{"tie_word_embeddings": false, "doc_mask": true, "max_steps": 5192}
Each number is 50 + 10 x the weight over its row's rms, rounded and kept within 0 to 99. Layers, rows and columns count from 0. The size before them is the row's rms in percent of the matrix's.

# up: layer 2 MLP up, 384x96, rms 0.174, rows 314-349, columns 0-95
# down: layer 2 MLP down (transposed), 384x96, rms 0.223, rows 314-349, columns 0-95
up314 077:64 59 56 52 32 61 46 56 64 64 49 40 49 54 68 41 32 50 63 58 56 39 56 48 47 40 60 45 69 54 51 63 61 44 42 42 68 28 57 49 39 51 59 59 41 49 36 44 38 49 58 51 40 52 57 47 47 52 53 63 49 60 38 42 40 67 45 48 55 47 39 42 32 59 35 35 51 55 45 38 30 79 37 51 48 54 55 52 42 48 49 60 52 44 52 67
down314 074:70 41 53 58 61 55 56 44 47 47 60 46 55 41 46 54 50 59 46 42 42 66 41 31 55 59 61 41 52 54 65 55 61 51 23 36 61 35 43 53 58 52 69 53 57 60 56 51 47 65 40 50 37 41 58 60 33 61 35 42 67 62 50 42 53 41 62 32 48 63 50 43 37 31 50 59 54 44 40 29 40 51 50 49 62 51 35 58 62 57 54 35 51 46 47 45
up315 121:51 51 46 43 46 62 47 39 44 40 45 48 39 47 61 38 62 43 51 48 40 54 43 60 44 58 46 42 72 53 49 55 42 51 59 43 69 54 69 57 53 48 50 60 60 53 59 38 43 51 45 60 41 40 29 48 46 46 33 36 31 57 20 42 54 63 53 37 58 64 62 39 36 64 64 52 50 41 63 58 42 53 67 47 70 57 45 47 68 38 52 53 49 53 46 63
down315 127:43 47 48 51 40 47 46 50 55 39 63 50 39 35 37 44 60 72 31 52 48 52 45 41 55 43 50 36 54 64 35 46 63 45 44 68 48 61 56 54 68 31 62 37 49 57 62 49 50 68 49 66 47 48 50 50 46 28 44 64 36 58 34 46 54 48 50 40 47 49 58 47 50 53 61 50 56 52 62 46 51 33 53 55 55 65 45 72 73 64 35 51 42 33 41 53
up316 029:44 38 52 37 62 59 54 56 44 62 64 40 60 50 40 50 48 51 66 56 49 61 51 47 54 52 58 39 38 34 56 51 32 38 63 55 43 49 37 49 54 60 47 63 67 47 49 67 54 62 62 45 54 36 70 38 16 56 50 52 40 33 39 60 39 59 45 54 56 36 59 52 55 53 67 54 46 40 52 46 37 37 62 48 41 69 59 55 49 54 45 51 42 69 53 50
down316 033:49 41 55 46 53 51 55 55 54 60 67 50 61 38 39 58 52 51 57 69 58 60 47 48 57 49 51 40 47 55 53 64 48 55 73 43 44 55 44 59 67 64 48 65 52 47 50 63 60 54 57 49 43 38 69 27 34 44 49 39 60 22 31 62 23 59 51 56 51 51 45 62 40 51 40 45 43 33 51 42 35 42 58 65 42 58 37 50 48 46 58 42 48 43 49 38
up317 030:49 54 60 36 44 34 39 56 19 44 44 33 64 56 63 59 52 50 63 52 41 53 47 37 52 38 39 51 36 51 44 49 39 41 38 45 52 57 50 51 59 57 46 57 49 41 43 50 58 55 62 61 75 50 70 54 41 30 50 56 30 59 48 34 48 67 51 35 51 65 49 44 57 42 58 44 65 47 44 37 47 57 53 56 56 53 53 40 53 53 62 54 40 73 62 52
down317 030:67 49 37 51 53 45 59 37 52 57 63 49 47 45 45 53 64 68 55 49 63 55 35 44 59 47 35 52 54 65 42 43 48 44 54 36 57 49 44 33 58 70 52 53 45 36 50 59 46 58 55 44 54 34 56 47 63 47 54 66 45 30 29 47 24 71 58 48 49 52 39 63 47 67 52 45 46 42 39 57 47 50 57 59 63 61 35 48 50 43 34 41 63 44 63 33
up318 157:42 56 38 62 39 52 51 49 46 73 22 40 51 49 35 47 42 61 63 65 42 50 55 47 51 36 53 62 66 58 49 57 36 56 59 51 50 41 46 59 43 58 48 47 56 55 41 55 46 51 51 29 65 60 48 56 57 58 42 34 43 46 44 54 66 65 55 56 40 39 40 35 49 44 50 71 39 64 55 42 54 42 39 64 46 66 45 49 65 21 51 56 43 55 50 54
down318 181:55 74 46 34 42 43 52 57 53 55 40 55 40 18 46 46 43 68 53 52 41 45 52 61 46 40 58 55 54 52 50 55 48 64 45 58 43 45 35 51 30 66 62 44 50 60 44 44 39 54 41 50 64 53 20 51 52 48 48 53 49 66 50 54 73 54 49 44 51 53 35 38 63 30 40 54 49 60 60 51 42 51 59 62 46 47 60 66 36 36 56 60 51 50 51 63
up319 063:65 44 53 45 58 43 54 42 67 43 61 43 66 46 65 43 37 40 49 39 33 45 58 52 54 50 41 58 59 68 54 34 49 44 62 43 54 44 64 57 58 33 49 32 37 81 47 50 58 53 57 41 48 50 47 46 56 37 61 54 49 35 55 28 56 61 51 45 34 60 51 40 62 37 39 54 66 46 48 64 53 49 42 43 48 58 34 40 54 46 48 54 44 72 60 46
down319 061:49 54 45 34 38 53 51 46 35 48 53 56 58 64 54 49 45 57 62 56 44 36 51 75 54 61 62 60 40 61 53 43 52 55 46 47 60 61 59 38 67 42 47 45 49 46 44 56 54 54 49 58 45 65 36 41 48 40 47 42 49 48 51 66 47 34 40 29 53 36 48 48 59 50 65 36 14 47 67 55 38 47 53 59 62 56 51 67 29 59 35 42 45 48 65 52
up320 068:71 51 39 45 42 60 54 59 72 29 32 62 47 51 63 41 39 40 41 31 62 60 45 55 53 68 50 55 60 45 44 43 48 51 40 57 52 55 61 64 50 47 47 51 47 52 34 59 60 35 43 47 31 49 48 57 55 45 36 64 47 60 36 49 39 74 47 39 55 63 54 51 37 40 48 52 36 48 56 47 48 57 51 64 48 45 49 50 52 35 48 74 51 69 60 50
down320 067:72 41 46 45 44 33 48 47 59 31 51 64 36 44 51 44 51 53 51 48 69 55 56 66 59 62 39 51 56 50 48 52 50 60 42 47 42 53 32 60 71 49 40 67 62 48 41 50 56 45 47 55 39 40 64 61 52 39 42 61 45 40 43 51 34 62 37 55 47 44 46 40 40 51 56 44 47 70 50 42 33 72 38 52 46 41 41 41 58 50 73 49 64 70 52 46
up321 095:66 57 57 63 37 58 53 67 65 45 62 54 43 33 54 34 35 32 35 45 44 47 62 53 64 44 72 48 54 69 56 40 64 47 58 40 45 46 54 73 38 37 43 57 50 60 44 58 59 51 40 35 38 31 67 54 37 40 43 63 58 51 39 53 42 59 57 42 53 46 51 49 41 52 75 56 47 49 47 47 49 43 43 58 46 42 44 46 55 49 49 47 60 46 61 34
down321 099:45 37 34 45 51 59 50 69 41 41 51 58 34 62 49 41 59 50 62 60 54 43 63 60 50 33 38 50 67 51 57 43 41 47 74 51 38 28 45 46 51 33 62 53 49 56 53 48 41 51 38 55 58 36 28 50 51 67 58 63 40 63 52 56 57 32 54 56 47 45 63 56 66 38 37 55 59 49 44 37 49 37 53 57 52 55 59 38 48 53 38 54 54 48 47 76
up322 145:59 47 42 42 39 44 37 65 57 58 57 59 59 44 57 56 26 52 50 46 63 40 53 53 50 49 54 30 37 55 37 58 40 40 38 43 64 59 75 50 62 43 46 60 39 59 59 46 49 63 38 43 58 59 35 59 70 56 56 43 54 52 56 34 48 66 54 46 60 52 48 60 53 63 45 50 48 56 34 47 50 50 55 57 35 76 58 40 59 41 31 45 46 36 37 46
down322 133:50 55 60 75 48 47 48 47 40 29 56 41 54 57 53 64 72 38 35 54 41 53 53 44 48 57 59 51 70 51 43 54 66 81 63 45 40 53 38 59 36 44 49 39 63 49 54 34 45 64 45 38 46 52 60 43 54 62 44 57 38 29 43 44 59 52 41 50 42 41 51 30 45 47 64 39 36 51 67 41 40 48 46 58 45 45 50 54 57 51 49 52 57 48 45 69
up323 056:69 50 51 36 56 51 47 52 39 54 43 38 38 60 44 50 39 56 52 52 50 48 65 61 61 60 57 38 52 35 55 45 72 30 47 40 47 50 47 51 39 52 45 71 45 59 30 57 41 51 54 37 58 66 48 64 52 65 60 57 63 34 50 55 36 64 56 62 50 38 55 45 46 49 66 54 40 52 62 43 43 59 26 43 47 42 34 44 61 42 29 53 46 51 41 64
down323 056:69 48 51 49 62 57 61 36 35 53 54 42 45 37 50 24 39 59 61 62 55 50 52 66 47 63 61 61 53 26 54 51 58 51 43 51 42 53 62 51 55 47 59 74 51 50 33 43 52 34 55 48 44 43 53 53 54 54 47 68 46 47 55 52 36 57 51 60 50 31 53 71 57 37 48 41 38 49 69 41 42 50 35 46 53 42 29 46 52 46 36 65 41 49 65 50
up324 085:48 52 67 46 62 38 54 66 40 55 49 45 32 52 45 57 50 61 32 48 60 50 74 30 45 50 47 35 49 41 33 41 47 56 60 67 59 77 53 37 46 32 59 56 37 38 62 58 64 43 46 67 52 57 33 53 47 58 70 43 48 38 56 58 52 53 59 46 55 47 46 49 44 47 58 50 36 50 59 36 45 36 43 50 45 58 42 45 52 47 35 52 69 55 49 58
down324 085:57 51 70 62 40 35 50 55 47 45 47 53 53 56 51 67 44 50 54 48 67 58 76 67 44 47 29 49 57 44 58 53 48 42 55 51 37 48 61 26 50 52 46 62 44 58 57 53 77 47 47 64 38 56 51 50 52 52 58 40 42 26 49 58 57 39 36 56 51 54 31 57 52 41 62 54 41 52 40 33 64 53 50 40 35 49 40 55 46 41 36 39 61 63 45 50
up325 140:53 39 42 50 43 63 44 33 31 42 51 29 60 53 57 71 44 58 59 56 47 50 63 49 60 41 60 46 57 36 40 47 61 55 57 53 40 64 50 41 69 57 43 47 54 45 49 45 36 41 54 65 48 45 58 43 61 56 50 37 36 59 51 63 49 62 55 32 39 67 50 57 61 46 32 64 43 63 38 50 75 66 38 35 56 47 56 58 36 40 52 57 57 49 49 49
down325 150:49 44 53 39 62 41 58 56 31 37 54 50 43 43 59 53 53 59 61 48 41 53 55 57 58 40 49 34 54 38 40 45 55 53 50 54 46 39 38 35 56 49 63 34 63 59 58 42 35 38 43 58 57 46 56 63 60 73 52 50 35 53 22 40 48 49 64 40 37 58 72 50 61 49 36 54 53 72 41 41 66 47 60 53 51 57 55 72 48 47 43 55 41 46 44 62
up326 024:57 51 46 33 74 63 46 32 49 62 41 49 39 61 52 46 34 48 49 48 58 54 39 58 60 27 57 59 67 42 47 57 53 46 47 41 42 59 64 42 58 59 56 66 35 59 51 43 51 50 58 46 58 41 45 59 35 43 35 57 69 42 50 52 42 33 45 55 55 38 69 58 46 58 48 56 52 27 56 47 43 52 64 59 57 67 34 51 35 59 41 66 53 53 40 46
down326 035:51 56 52 47 68 59 46 48 39 72 43 49 51 32 49 57 47 51 56 51 66 52 42 43 60 45 40 43 49 47 57 52 46 49 66 44 47 55 62 62 62 54 68 82 41 42 47 46 60 53 57 51 57 32 48 63 48 36 37 44 56 53 44 44 36 54 54 56 42 50 55 41 52 61 30 50 47 19 41 44 48 56 47 59 60 56 28 41 43 46 49 69 64 45 39 40
up327 030:46 51 55 44 65 63 42 40 64 51 64 61 63 51 25 48 40 50 64 31 50 61 52 51 61 64 59 46 63 38 54 56 56 27 63 48 40 58 54 64 69 52 41 58 64 43 43 55 63 44 40 32 64 52 68 58 52 56 40 35 44 52 39 56 46 59 50 50 56 47 32 63 46 42 46 52 49 41 54 43 36 42 42 43 65 58 53 55 39 56 57 64 51 43 50 34
down327 033:55 52 46 50 63 48 44 41 62 61 61 68 48 27 47 62 37 52 54 39 61 58 48 35 47 46 53 47 65 45 59 54 45 55 56 41 46 57 41 64 64 53 51 63 58 49 46 29 65 58 39 41 59 37 58 52 31 52 42 39 59 49 40 56 42 56 59 63 56 45 35 60 43 61 42 56 39 27 52 67 33 46 51 64 60 57 34 46 45 52 59 58 47 38 48 26
up328 129:53 63 51 49 55 50 46 45 42 54 40 43 69 49 46 43 59 47 53 30 38 46 68 67 80 42 53 64 50 42 50 53 48 38 49 50 65 35 42 72 37 40 66 59 63 38 50 46 53 32 60 38 47 48 46 45 50 44 51 35 66 31 51 53 45 58 62 54 57 37 55 60 39 50 50 50 59 41 53 39 49 44 46 56 71 49 30 51 52 50 45 46 46 71 38 56
down328 126:39 56 64 63 61 31 50 35 44 55 57 33 38 66 40 51 56 50 30 48 46 55 50 52 48 55 51 55 59 63 44 49 62 51 47 54 57 41 51 39 44 39 35 37 63 62 55 50 47 53 62 56 61 38 51 55 70 57 74 43 39 65 62 49 52 40 41 44 63 44 57 43 48 43 66 44 55 57 40 47 46 36 48 45 52 54 52 73 63 55 46 26 45 39 29 51
up329 106:51 62 45 60 46 44 39 51 42 63 39 40 67 58 47 54 66 35 41 53 59 42 41 41 45 46 32 51 54 46 51 66 60 47 38 38 57 69 53 46 59 63 41 65 38 41 50 68 55 46 44 38 58 57 47 53 45 43 43 40 37 54 68 59 50 40 67 39 49 43 48 54 59 38 54 41 47 41 48 31 40 45 60 70 35 62 76 45 32 62 42 55 42 58 52 51
down329 093:47 45 46 66 49 52 53 61 46 43 57 38 55 67 39 59 43 48 33 32 45 34 46 62 42 40 55 51 28 60 57 64 51 54 46 43 43 52 42 37 41 61 49 27 55 70 72 58 40 43 50 57 53 58 51 41 62 53 47 20 47 61 64 49 47 57 42 39 68 37 49 55 50 53 68 57 62 53 61 56 44 53 50 46 55 49 37 49 56 63 44 46 49 40 65 39
up330 021:65 35 49 52 43 47 48 40 44 70 37 42 39 60 57 36 48 56 65 50 51 51 50 53 66 47 60 54 36 29 53 51 60 45 41 27 45 72 45 75 54 54 58 57 45 52 58 55 51 50 65 48 75 30 49 44 49 42 48 72 48 61 47 36 36 62 45 43 58 34 42 53 43 41 41 53 43 41 52 51 65 54 49 45 53 59 41 62 49 42 38 51 52 61 42 55
down330 028:46 49 57 50 55 51 66 32 49 73 52 56 44 23 43 50 53 52 44 47 52 56 48 50 56 61 46 50 30 35 60 52 51 52 60 46 50 69 59 62 72 57 55 64 48 49 63 43 69 56 56 46 52 37 42 43 45 49 47 58 58 55 44 39 15 52 46 53 56 46 52 58 44 58 25 38 47 37 53 60 50 57 44 49 63 60 37 49 49 39 27 52 52 48 51 46
up331 087:50 59 46 46 67 56 41 57 50 51 60 49 51 62 46 47 49 49 57 67 55 62 52 48 53 54 57 68 66 47 43 61 46 33 44 41 60 56 52 42 43 45 60 81 55 42 41 47 35 47 46 40 46 50 48 52 32 57 41 46 44 48 68 35 42 56 56 48 53 49 34 59 56 62 61 31 52 51 57 34 39 31 53 49 40 76 63 46 46 45 46 41 26 64 54 60
down331 090:60 66 36 54 61 43 40 51 57 49 44 56 49 61 37 54 72 56 39 65 38 58 53 45 48 50 64 57 55 52 52 42 32 30 37 53 60 56 43 42 44 43 61 52 49 44 43 52 37 32 36 47 45 42 45 33 42 52 51 40 63 71 65 40 46 55 51 42 67 58 47 61 56 47 49 34 65 44 53 50 63 43 56 59 43 61 64 41 50 45 62 42 25 70 49 52
up332 106:37 50 59 38 48 57 59 31 42 57 45 51 48 52 76 54 42 73 63 55 57 28 38 68 52 58 45 58 72 54 45 39 46 42 41 39 46 42 33 58 54 45 53 38 52 64 45 69 47 64 59 46 61 45 45 33 57 41 51 58 55 36 47 51 60 46 39 49 53 52 52 43 47 54 59 44 76 50 43 67 43 49 48 43 60 42 44 40 40 44 50 39 41 64 57 64
down332 116:46 51 57 39 53 55 66 43 52 46 58 53 45 50 49 50 52 63 60 50 44 15 46 58 55 62 33 56 52 49 47 53 44 36 29 42 44 24 67 56 58 38 64 21 54 59 42 65 57 60 56 41 53 49 49 44 66 60 46 59 57 40 49 56 49 46 55 64 58 73 57 36 52 50 48 32 67 45 55 47 41 49 50 64 40 48 57 55 43 45 51 42 43 51 48 46
up333 104:57 36 36 55 77 54 60 50 56 62 49 50 40 54 65 50 47 54 61 46 47 41 43 64 62 40 53 41 50 65 42 55 35 31 43 44 46 34 43 49 45 56 44 54 69 41 53 52 54 61 47 27 62 36 47 52 68 44 59 55 75 47 48 50 56 41 47 30 43 57 51 51 58 54 48 34 47 59 58 47 44 57 61 38 54 56 46 54 29 66 61 64 36 48 41 42
down333 096:56 46 53 50 41 53 59 80 56 46 62 53 42 43 72 35 37 45 37 46 49 76 50 57 62 44 37 41 40 55 40 58 47 61 60 42 44 46 50 50 60 61 44 45 61 41 38 41 61 51 53 53 46 47 55 47 43 44 51 71 57 40 71 43 46 48 54 44 55 52 52 49 49 44 60 45 43 52 67 38 55 57 48 35 53 31 57 59 30 51 52 67 35 33 34 62
up334 121:60 45 46 27 56 63 65 64 53 53 56 48 50 64 57 40 31 56 51 38 54 43 51 55 45 54 61 71 39 44 52 41 43 51 46 47 54 44 49 60 44 44 49 32 41 47 63 50 53 39 64 49 48 32 51 47 54 46 47 43 47 50 25 58 42 60 74 40 55 66 39 62 60 48 55 36 46 40 55 64 46 57 52 63 47 70 38 66 50 33 50 58 57 28 54 41
down334 120:40 63 38 56 54 40 54 48 57 38 42 44 43 54 48 60 48 47 54 50 51 60 54 58 45 50 43 44 41 53 53 36 41 51 41 31 70 45 36 38 55 52 48 41 74 55 47 65 57 58 46 74 52 48 34 41 68 43 44 52 71 66 55 35 64 39 46 43 32 33 52 57 62 35 56 47 56 47 31 58 54 47 60 46 50 42 56 61 69 66 61 56 36 47 45 42
up335 093:69 54 57 42 55 44 41 49 58 48 51 40 56 52 43 42 56 43 36 66 46 78 58 38 42 55 38 43 58 49 57 65 39 48 53 48 48 51 57 44 64 46 44 36 43 42 35 64 51 59 50 56 34 60 66 31 44 68 53 52 41 43 57 37 60 69 50 59 39 37 50 50 59 54 51 69 46 55 45 50 49 60 40 58 58 27 42 42 56 28 50 69 58 54 41 43
down335 092:43 32 47 44 61 36 57 50 51 43 49 37 68 46 55 42 48 47 28 50 55 41 50 44 40 48 41 42 57 70 58 54 59 53 36 48 49 51 33 68 54 38 43 66 56 56 60 49 47 41 41 73 53 59 27 37 62 54 41 50 34 34 51 43 65 55 50 45 59 46 50 48 62 62 44 55 46 70 51 45 45 63 67 52 39 51 37 47 47 55 53 56 71 47 67 42
up336 106:45 63 50 30 52 54 61 37 55 73 61 51 42 66 58 51 35 48 46 61 45 45 35 33 42 55 51 54 60 32 43 37 50 59 63 22 43 58 50 50 48 46 65 40 59 75 66 44 42 48 63 34 54 38 58 54 29 57 61 59 45 60 37 51 30 40 54 52 46 45 41 49 49 34 61 56 49 43 55 46 57 57 55 46 66 47 46 46 58 55 51 49 48 49 60 51
down336 114:35 59 44 41 54 42 48 49 47 58 36 41 38 51 50 61 41 47 63 66 47 42 29 44 50 50 63 45 34 22 51 60 44 53 64 24 48 69 45 45 43 52 53 44 62 65 71 38 52 49 56 48 41 59 65 58 44 40 63 62 43 59 31 67 51 52 57 56 49 52 55 44 52 36 66 45 65 39 35 48 56 59 39 49 54 44 52 52 45 50 58 59 44 60 56 59
up337 071:35 41 51 33 63 57 27 31 51 65 54 49 46 70 48 66 59 43 65 60 69 52 51 62 36 54 46 56 39 54 57 51 56 60 43 32 38 55 48 56 65 44 60 49 69 68 72 48 44 47 34 50 55 44 40 45 35 42 50 51 39 46 43 45 45 42 52 39 48 44 44 61 44 52 54 51 46 56 59 53 50 37 49 46 28 53 46 51 48 72 48 35 53 58 64 58
down337 065:43 62 66 41 62 55 40 24 59 55 40 45 53 41 41 55 46 55 62 58 62 55 41 67 49 58 33 38 62 50 50 57 58 45 57 39 38 56 55 48 73 46 47 52 58 62 68 49 41 31 48 41 51 42 60 31 45 42 42 47 52 64 60 55 47 58 52 31 34 52 31 52 52 59 46 54 63 56 61 54 39 39 41 62 28 44 45 46 42 48 60 60 53 42 63 49
up338 133:52 55 70 55 47 42 46 64 60 57 52 39 54 54 47 52 46 57 29 51 56 46 64 60 60 61 46 38 65 40 66 57 68 42 71 42 67 40 43 52 62 48 47 48 51 48 53 70 57 51 35 31 56 32 45 36 50 33 59 50 50 44 41 52 53 42 62 45 60 51 51 49 61 47 43 40 67 44 51 61 35 41 53 50 20 57 49 53 55 57 28 44 46 45 36 47
down338 117:50 46 53 56 50 54 46 54 76 45 66 34 38 66 39 58 64 29 42 51 58 44 43 54 54 69 46 45 38 42 54 69 68 53 45 61 50 40 55 51 35 55 46 33 44 56 49 44 56 37 54 61 36 28 39 44 50 61 46 45 60 68 77 53 53 44 42 40 48 57 52 47 68 41 50 50 38 53 46 55 32 56 48 62 37 44 46 47 59 50 58 52 48 36 60 45
up339 098:35 61 38 55 37 76 40 57 55 56 47 45 52 48 51 51 49 57 38 64 55 50 45 34 59 48 48 44 32 64 63 58 48 57 49 63 54 71 55 41 46 46 58 55 43 49 51 47 65 40 40 58 40 39 52 56 45 30 39 59 30 65 32 37 44 51 42 46 50 51 41 47 52 44 36 71 46 66 39 44 41 60 53 63 43 48 66 46 55 41 53 68 46 61 64 38
down339 091:60 54 41 48 53 31 48 72 49 38 56 57 40 32 42 54 50 61 46 31 56 38 56 71 44 47 66 68 55 36 55 52 48 70 53 50 46 33 51 50 23 52 55 35 52 49 39 39 47 61 57 36 43 51 45 47 62 56 35 61 52 33 50 57 60 48 53 48 68 39 60 55 61 56 63 46 65 47 65 51 50 50 34 48 51 37 51 63 62 44 43 42 47 52 41 53
up340 116:25 41 59 45 43 54 57 62 53 46 52 46 52 49 56 40 51 33 34 46 46 49 49 43 50 55 54 62 39 50 41 53 53 42 47 49 60 56 52 54 72 50 46 43 66 36 33 51 37 59 32 49 54 50 74 51 48 50 49 40 38 40 56 32 44 79 65 44 45 57 57 52 55 41 44 43 59 69 57 23 58 52 56 59 58 64 42 51 49 69 43 37 51 56 59 55
down340 110:49 60 46 61 51 55 51 43 69 50 50 58 46 30 60 40 46 42 35 61 49 52 51 44 50 52 66 60 46 56 48 40 45 48 44 62 70 59 52 50 37 48 36 52 57 52 40 58 36 43 31 63 43 78 30 39 53 59 51 48 38 50 60 49 64 55 44 60 51 53 44 48 46 34 52 32 63 54 40 62 49 29 39 54 38 59 61 72 55 45 51 39 40 48 68 55
up341 091:54 42 54 44 43 41 45 39 62 53 48 66 57 45 59 40 39 52 67 35 49 48 50 57 45 73 50 53 46 49 40 50 39 46 81 38 68 51 43 51 53 42 46 36 34 55 55 62 61 41 36 43 54 43 57 51 58 44 26 68 52 68 22 44 34 62 50 47 52 59 70 53 49 46 41 48 57 37 59 46 41 42 48 39 54 63 48 61 60 42 53 48 49 57 54 58
down341 083:55 47 54 42 34 44 56 48 51 57 58 54 71 61 41 65 59 57 51 45 32 48 48 49 46 76 44 50 48 72 44 78 45 53 55 55 51 43 55 60 43 58 46 56 36 55 44 57 44 49 54 37 48 50 54 56 61 48 47 48 48 47 31 26 40 19 39 66 42 35 49 54 59 57 57 36 61 44 45 56 35 50 65 55 45 55 58 54 51 58 40 52 42 48 32 54
up342 042:52 46 49 63 34 57 38 42 62 38 58 67 46 58 66 39 62 52 61 59 61 42 60 38 46 70 17 47 43 40 62 59 42 41 46 49 56 54 46 36 45 51 81 61 46 57 44 65 48 57 43 59 44 38 44 45 39 53 49 64 52 50 66 59 44 47 41 35 48 45 55 64 51 53 55 56 50 41 38 46 56 38 49 42 53 54 62 41 43 40 44 37 63 57 56 42
down342 040:44 57 49 43 64 58 39 28 49 46 51 60 60 28 41 46 62 58 45 30 57 35 38 47 60 35 47 53 48 55 47 47 46 61 58 54 37 39 52 66 68 63 62 57 52 49 55 56 39 52 55 66 42 49 45 51 53 62 48 29 48 54 44 61 38 59 65 58 58 46 68 43 62 65 38 62 33 66 36 38 48 49 41 54 44 42 47 52 62 44 42 60 53 50 30 44
up343 067:57 52 28 19 68 42 36 39 74 52 60 47 67 43 48 43 41 43 61 47 63 49 43 50 32 62 56 33 62 38 60 66 50 58 47 44 45 45 58 48 48 43 61 78 61 52 54 63 58 50 51 35 55 50 38 56 41 52 46 53 33 45 45 50 56 51 57 56 36 54 54 59 44 46 52 61 48 44 59 66 59 40 44 56 48 57 48 53 38 43 42 51 61 50 57 64
down343 063:69 59 41 50 53 33 37 43 68 39 45 49 37 43 44 60 50 42 50 43 64 48 43 53 45 59 60 35 55 58 55 53 38 61 49 40 46 52 40 47 30 55 48 78 67 46 71 37 32 51 47 42 59 63 44 35 49 42 58 50 44 41 55 47 61 55 33 56 50 42 72 51 43 43 48 69 44 47 48 68 54 43 50 57 48 60 50 60 33 47 50 67 52 54 45 64
up344 073:54 47 43 39 51 49 54 50 65 45 61 38 68 47 40 41 39 51 44 59 43 60 45 39 52 41 58 59 53 45 52 40 45 53 46 30 58 42 36 52 51 46 29 60 71 61 63 64 50 52 52 47 50 53 63 49 39 48 56 47 59 35 57 52 49 59 62 41 41 53 74 48 69 34 38 51 39 53 53 50 52 59 42 38 52 52 45 40 46 42 25 85 60 50 59 54
down344 074:48 62 37 37 56 55 59 49 60 46 47 32 63 33 29 42 45 49 58 49 52 39 44 54 38 61 36 53 40 42 53 57 52 69 48 49 64 48 41 50 71 64 47 53 67 48 71 55 60 58 48 44 39 71 55 55 45 28 34 61 60 31 41 53 48 50 55 45 36 48 61 42 67 31 48 50 55 54 68 42 55 52 43 43 57 61 56 44 33 45 47 54 52 50 49 57
up345 104:65 47 49 26 51 57 30 45 50 45 67 55 50 39 57 65 47 41 59 34 41 60 53 45 50 50 48 54 49 54 46 59 69 50 58 42 69 49 51 57 55 57 53 46 39 61 52 51 55 58 41 50 69 52 49 76 61 55 39 45 52 41 24 37 45 44 40 59 40 49 50 46 47 54 57 52 55 45 50 31 32 43 48 32 54 60 40 35 61 34 44 36 55 70 61 50
down345 099:54 64 57 29 51 50 48 51 45 36 50 54 46 53 26 64 66 53 52 39 32 51 46 46 61 55 55 43 52 62 30 51 42 48 45 56 66 46 41 56 50 66 66 59 47 34 64 53 45 53 47 69 50 61 68 55 77 54 50 52 61 33 31 60 41 35 49 58 43 58 47 39 57 47 60 50 39 44 44 44 33 55 48 40 49 57 61 46 43 58 30 40 58 53 43 45
up346 055:46 43 60 56 50 54 62 43 51 53 51 11 36 65 60 74 28 46 61 44 56 46 52 41 60 65 61 62 54 62 46 55 61 40 66 45 53 35 59 55 39 44 44 41 51 50 50 53 48 50 56 30 55 53 44 61 33 54 47 70 38 52 59 60 44 55 51 31 50 39 65 53 48 44 58 49 52 51 52 52 41 64 59 48 61 33 36 45 48 52 50 35 57 48 55 51
down346 050:37 47 62 71 48 33 62 43 43 56 51 42 40 44 55 70 37 63 51 59 62 40 48 30 49 58 48 61 45 62 65 49 45 45 40 45 54 30 51 46 56 60 39 52 64 45 49 56 52 29 42 43 57 44 40 60 75 54 64 54 48 43 50 56 42 44 75 34 52 34 45 56 48 38 69 56 60 52 35 40 50 51 52 45 50 40 44 59 59 51 53 40 65 55 51 39
up347 076:53 49 43 48 55 55 45 50 46 60 47 58 46 68 54 49 32 47 47 52 37 52 47 67 69 50 40 54 46 55 63 42 42 53 32 50 17 41 40 51 60 49 58 50 28 61 61 44 50 49 64 61 52 49 59 58 48 41 45 32 39 41 30 46 57 63 52 42 51 29 39 48 46 49 48 54 40 45 50 45 52 61 39 47 73 42 52 54 69 55 42 50 61 66 67 64
down347 074:41 58 58 60 58 61 54 39 33 65 37 61 43 68 39 57 57 44 33 49 37 52 59 53 74 50 52 40 50 64 40 42 53 57 46 64 42 49 47 34 60 44 53 46 43 66 49 49 64 42 53 54 49 37 60 54 55 57 53 36 49 61 45 46 47 59 48 37 40 29 41 64 37 39 54 46 38 54 71 57 44 68 37 54 64 29 50 47 65 52 54 34 59 43 47 49
up348 095:51 38 62 45 51 66 49 69 45 44 43 57 57 52 55 57 40 42 44 57 45 45 47 27 29 44 59 31 56 35 48 53 54 25 52 66 68 59 60 55 46 39 34 70 52 59 56 59 39 49 41 40 52 54 59 59 59 42 54 39 42 41 43 50 48 59 54 62 58 44 57 58 43 41 58 39 48 67 61 55 58 50 47 41 45 63 58 40 30 43 47 56 31 57 63 61
down348 087:67 64 47 48 49 55 50 66 45 58 40 45 41 47 51 47 41 32 43 56 45 70 48 58 43 60 60 45 55 56 45 62 51 34 52 68 60 56 58 42 42 47 40 44 53 60 58 49 51 42 63 49 37 65 55 51 56 53 57 49 71 40 34 57 34 52 77 41 71 35 41 40 45 45 69 47 52 46 43 63 60 44 41 26 39 52 47 58 51 38 49 37 41 49 34 57
up349 078:50 56 48 33 68 53 56 39 36 58 77 47 52 63 50 58 26 68 49 48 46 55 42 34 56 26 45 53 37 36 38 39 42 48 49 43 41 49 67 48 35 57 61 58 43 58 54 59 31 56 58 30 56 47 58 42 62 53 54 67 58 38 50 51 58 30 47 58 41 56 58 43 50 42 57 46 46 44 56 57 42 51 54 53 56 41 44 47 47 67 60 48 63 62 54 58
down349 077:47 52 42 33 72 46 60 59 46 60 56 54 61 44 53 52 42 62 61 55 56 47 44 32 41 30 44 53 32 45 53 46 24 45 57 40 65 46 66 55 44 60 45 47 40 35 46 72 56 56 66 60 58 53 66 48 70 50 51 48 41 32 46 53 38 50 51 48 50 36 49 48 47 54 31 56 48 48 56 67 37 56 42 49 59 55 49 60 31 38 42 53 63 60 44 61